From a checkpoint of a small transformer trained on Wikipedia.
Training: a variant of Adam for these matrices, 369M tokens, 11271 steps.
Each number is 50 + 15 x the weight over its row's rms, rounded and kept within 0 to 99. Layers, rows and columns count from 0. The size before them is the row's rms in percent of the matrix's.

# layer 15 MLP down, 192x768, rms 0.0964, rows 182-191, columns 384-575
101:38 52 69 42 25 65 42 56 32 52 58 53 47 49 59 57 66 40 43 55 48 89 63 51 71 53 63 43 31 80 67 44 73 51 58 44 44 82 57 35 23 48 70 47 71 62 48 49 55 44 64 24 59 50 78 59 50 30 58 38 45 31 68 46 44 63 33 14 56 36 37 43 65 47 34 47 80 38 57 59 24 58 55 45 54 63 64 32 54 55 62 51 59 51 45 41 67 42 38 60 55 66 66 48 54 54 28 43 59 49 46 74 46 54 57 55 52 41 52 45 34 46 48 63 38 72 67 32 50 22 38 50 37 59 83 51 58 44 45 59 19 66 51 31 69 51 60 52 46 47 51 44 58 48 68 39 43 55 28 51 56 28 56 41 59 41 36 31 63 64 75 31 64 50 55 69 86 41 59 03 59 35 56 28 31 39 58 53 49 62 22 76
096:67 48 24 37 48 76 57 47 31 39 47 39 68 68 31 52 47 49 69 64 33 33 63 37 32 45 14 57 45 44 80 45 56 53 61 64 57 65 62 59 69 56 18 39 46 74 30 42 40 44 69 52 69 66 78 54 31 50 56 20 48 51 57 51 43 27 39 40 44 60 62 33 30 46 32 57 43 56 44 64 48 65 34 11 56 70 31 47 32 46 55 46 35 56 65 53 38 36 62 49 53 32 59 52 79 53 45 47 30 55 40 57 48 30 67 30 42 74 55 23 52 51 58 35 47 55 51 59 46 57 59 74 43 58 52 39 56 25 56 53 35 34 49 24 52 76 42 70 51 57 55 44 41 56 44 50 66 68 63 42 53 64 52 40 25 51 36 44 04 53 67 41 38 57 76 31 37 48 83 50 42 49 50 63 50 64 58 50 65 51 36 19
099:66 57 38 25 40 33 37 13 33 26 50 43 60 80 40 46 42 43 61 43 58 66 47 52 68 47 64 31 39 56 76 33 58 48 49 53 48 74 34 54 51 75 64 45 48 40 23 60 35 68 46 31 51 36 37 50 75 78 60 52 32 21 38 53 42 65 56 49 21 44 52 34 45 50 44 60 65 36 53 72 65 50 40 39 54 60 55 47 50 61 46 39 86 55 56 43 52 29 33 61 63 65 41 33 40 57 44 79 56 44 85 45 40 42 43 75 23 90 76 04 61 57 83 61 52 36 60 59 32 53 28 18 51 48 68 55 65 75 46 60 46 37 40 37 64 78 53 64 25 45 66 54 54 30 49 64 15 35 63 37 38 43 35 49 62 40 33 31 49 58 29 27 42 40 46 39 55 59 56 41 55 42 31 07 58 46 64 50 59 58 42 43
098:69 75 62 49 47 60 54 63 43 50 43 44 54 52 41 52 47 51 42 46 43 26 57 36 54 33 37 40 50 55 43 47 47 48 66 58 63 57 19 67 25 65 39 64 39 49 59 54 52 80 52 51 36 72 36 45 43 38 22 39 30 60 66 41 39 26 58 68 74 24 65 45 67 61 63 48 52 49 44 45 54 47 43 61 48 38 21 45 41 37 55 51 18 66 21 58 55 42 59 51 68 39 58 68 55 47 45 71 51 48 28 60 52 67 53 56 47 61 56 80 55 45 61 34 67 49 46 59 19 54 41 51 78 22 45 51 78 67 29 52 02 59 77 46 52 24 54 79 49 35 46 69 44 51 27 50 61 77 36 51 34 79 59 46 44 63 62 47 48 37 59 64 48 27 71 47 63 59 72 51 34 40 34 77 35 53 72 72 55 64 46 65
092:39 58 57 55 60 51 50 61 54 50 35 38 26 56 54 52 67 51 05 44 36 69 68 53 58 38 15 59 49 42 30 24 69 57 55 54 49 41 35 50 44 71 52 49 70 30 57 59 55 56 56 65 24 52 33 46 40 37 40 35 53 35 38 32 45 86 55 59 62 57 25 53 42 56 70 45 50 74 46 40 40 48 43 72 65 43 63 25 29 52 34 38 24 59 66 48 57 42 66 74 42 58 48 70 37 44 43 43 27 68 18 35 27 52 45 63 71 34 47 54 47 39 39 69 46 77 52 63 57 65 24 51 33 44 66 58 64 66 42 55 72 46 38 55 57 58 43 49 42 71 49 48 31 43 40 40 34 47 54 49 72 56 60 46 58 38 37 43 66 75 41 34 71 28 44 65 24 52 51 45 44 49 42 49 41 65 48 42 64 54 66 44
102:55 49 54 40 14 23 38 52 31 51 29 75 57 40 57 29 79 70 23 37 72 37 72 29 36 86 37 34 51 52 58 66 31 76 62 35 53 24 48 59 25 58 40 70 54 80 34 37 45 65 44 53 62 78 61 48 57 43 44 35 59 51 28 29 41 46 65 24 83 69 46 51 42 31 45 82 43 56 60 67 63 61 48 30 53 44 35 51 31 29 40 54 83 57 64 33 49 70 46 42 55 58 64 49 66 55 44 70 78 64 46 55 59 46 50 84 50 35 55 25 44 41 38 66 60 54 47 33 73 32 60 65 50 54 50 76 49 53 47 68 39 48 72 25 59 17 57 39 41 53 63 57 29 44 31 31 44 64 46 48 43 39 64 34 56 53 47 61 35 44 78 68 56 30 67 64 50 70 44 61 32 49 31 43 69 82 85 58 33 57 93 58
095:55 74 39 54 54 28 67 75 34 35 61 34 34 60 36 43 34 31 29 45 49 64 43 53 59 48 54 36 63 49 50 40 46 68 56 37 51 57 46 42 36 44 46 08 44 30 39 51 24 56 14 58 36 43 42 46 70 65 39 64 53 56 38 42 25 53 34 32 54 46 35 39 45 48 46 46 37 55 28 60 31 47 45 64 59 21 29 54 38 72 55 27 62 65 64 47 45 47 16 59 71 78 60 66 48 49 58 72 65 33 13 61 55 85 53 64 48 50 53 61 66 57 47 46 46 44 40 37 41 58 45 18 53 46 81 69 38 54 48 63 49 35 41 31 28 44 49 37 50 26 65 58 54 81 41 66 28 44 25 69 36 45 49 48 06 49 56 56 38 33 48 30 64 64 40 44 41 40 45 63 42 52 87 32 53 57 31 62 46 50 36 49
095:55 41 62 43 30 58 32 72 44 70 48 56 55 08 36 44 40 15 48 82 20 54 46 25 42 74 62 21 57 63 72 44 52 63 58 46 47 43 47 77 43 62 31 41 39 79 81 50 34 41 56 70 62 62 44 46 67 51 40 37 27 51 60 32 69 43 37 36 66 46 50 53 48 62 58 80 59 55 61 31 60 27 49 72 30 72 51 66 59 50 52 69 35 42 63 67 56 30 45 72 47 74 53 33 28 45 18 55 31 55 37 47 49 36 60 42 49 13 64 82 49 60 51 60 67 72 81 25 39 55 29 53 42 52 34 58 35 65 46 48 45 62 64 49 76 68 54 38 68 23 51 61 56 62 38 71 56 35 26 36 83 62 22 44 13 58 37 46 44 49 07 47 42 37 47 41 47 32 48 45 42 53 38 38 40 73 85 57 58 60 60 64
098:33 69 45 60 52 55 64 21 57 72 42 62 50 51 70 39 56 58 68 60 51 52 62 57 60 36 30 75 41 63 82 68 67 25 16 34 63 62 41 51 48 44 53 28 46 49 54 38 48 48 87 45 73 64 78 54 56 33 31 56 23 71 44 68 48 39 56 71 42 37 50 56 72 55 50 61 47 50 40 44 45 74 58 38 58 86 46 30 39 26 32 32 54 61 32 53 46 43 43 61 82 36 64 35 59 69 39 52 84 45 38 35 42 53 65 52 41 62 38 54 65 69 78 46 54 43 52 42 63 43 61 62 32 31 31 70 60 54 39 62 65 61 27 62 42 53 63 52 77 46 51 53 50 75 65 71 72 48 59 59 53 49 49 46 44 85 62 53 61 46 62 40 44 51 62 48 40 51 37 57 33 26 75 51 48 57 70 63 55 53 42 29
094:35 48 42 35 23 33 29 66 48 51 34 47 53 57 52 47 45 46 30 62 46 54 22 46 46 21 57 44 64 56 32 44 55 19 32 34 32 36 28 66 41 10 62 24 41 44 44 42 30 59 60 31 32 44 57 53 56 44 43 58 52 72 43 23 49 62 63 71 75 43 40 51 52 58 48 45 36 37 30 72 56 55 42 52 51 63 16 71 42 78 50 27 64 61 32 47 30 75 43 60 37 29 85 61 41 71 53 51 57 52 35 39 38 39 47 42 57 37 50 50 71 51 20 23 48 19 51 76 40 49 51 50 55 42 33 66 52 56 49 40 53 58 43 83 55 47 40 40 51 43 63 46 60 54 26 67 17 57 76 43 50 38 50 45 62 36 51 77 46 57 60 52 61 60 34 78 36 48 70 71 50 77 62 33 09 42 52 55 40 43 53 51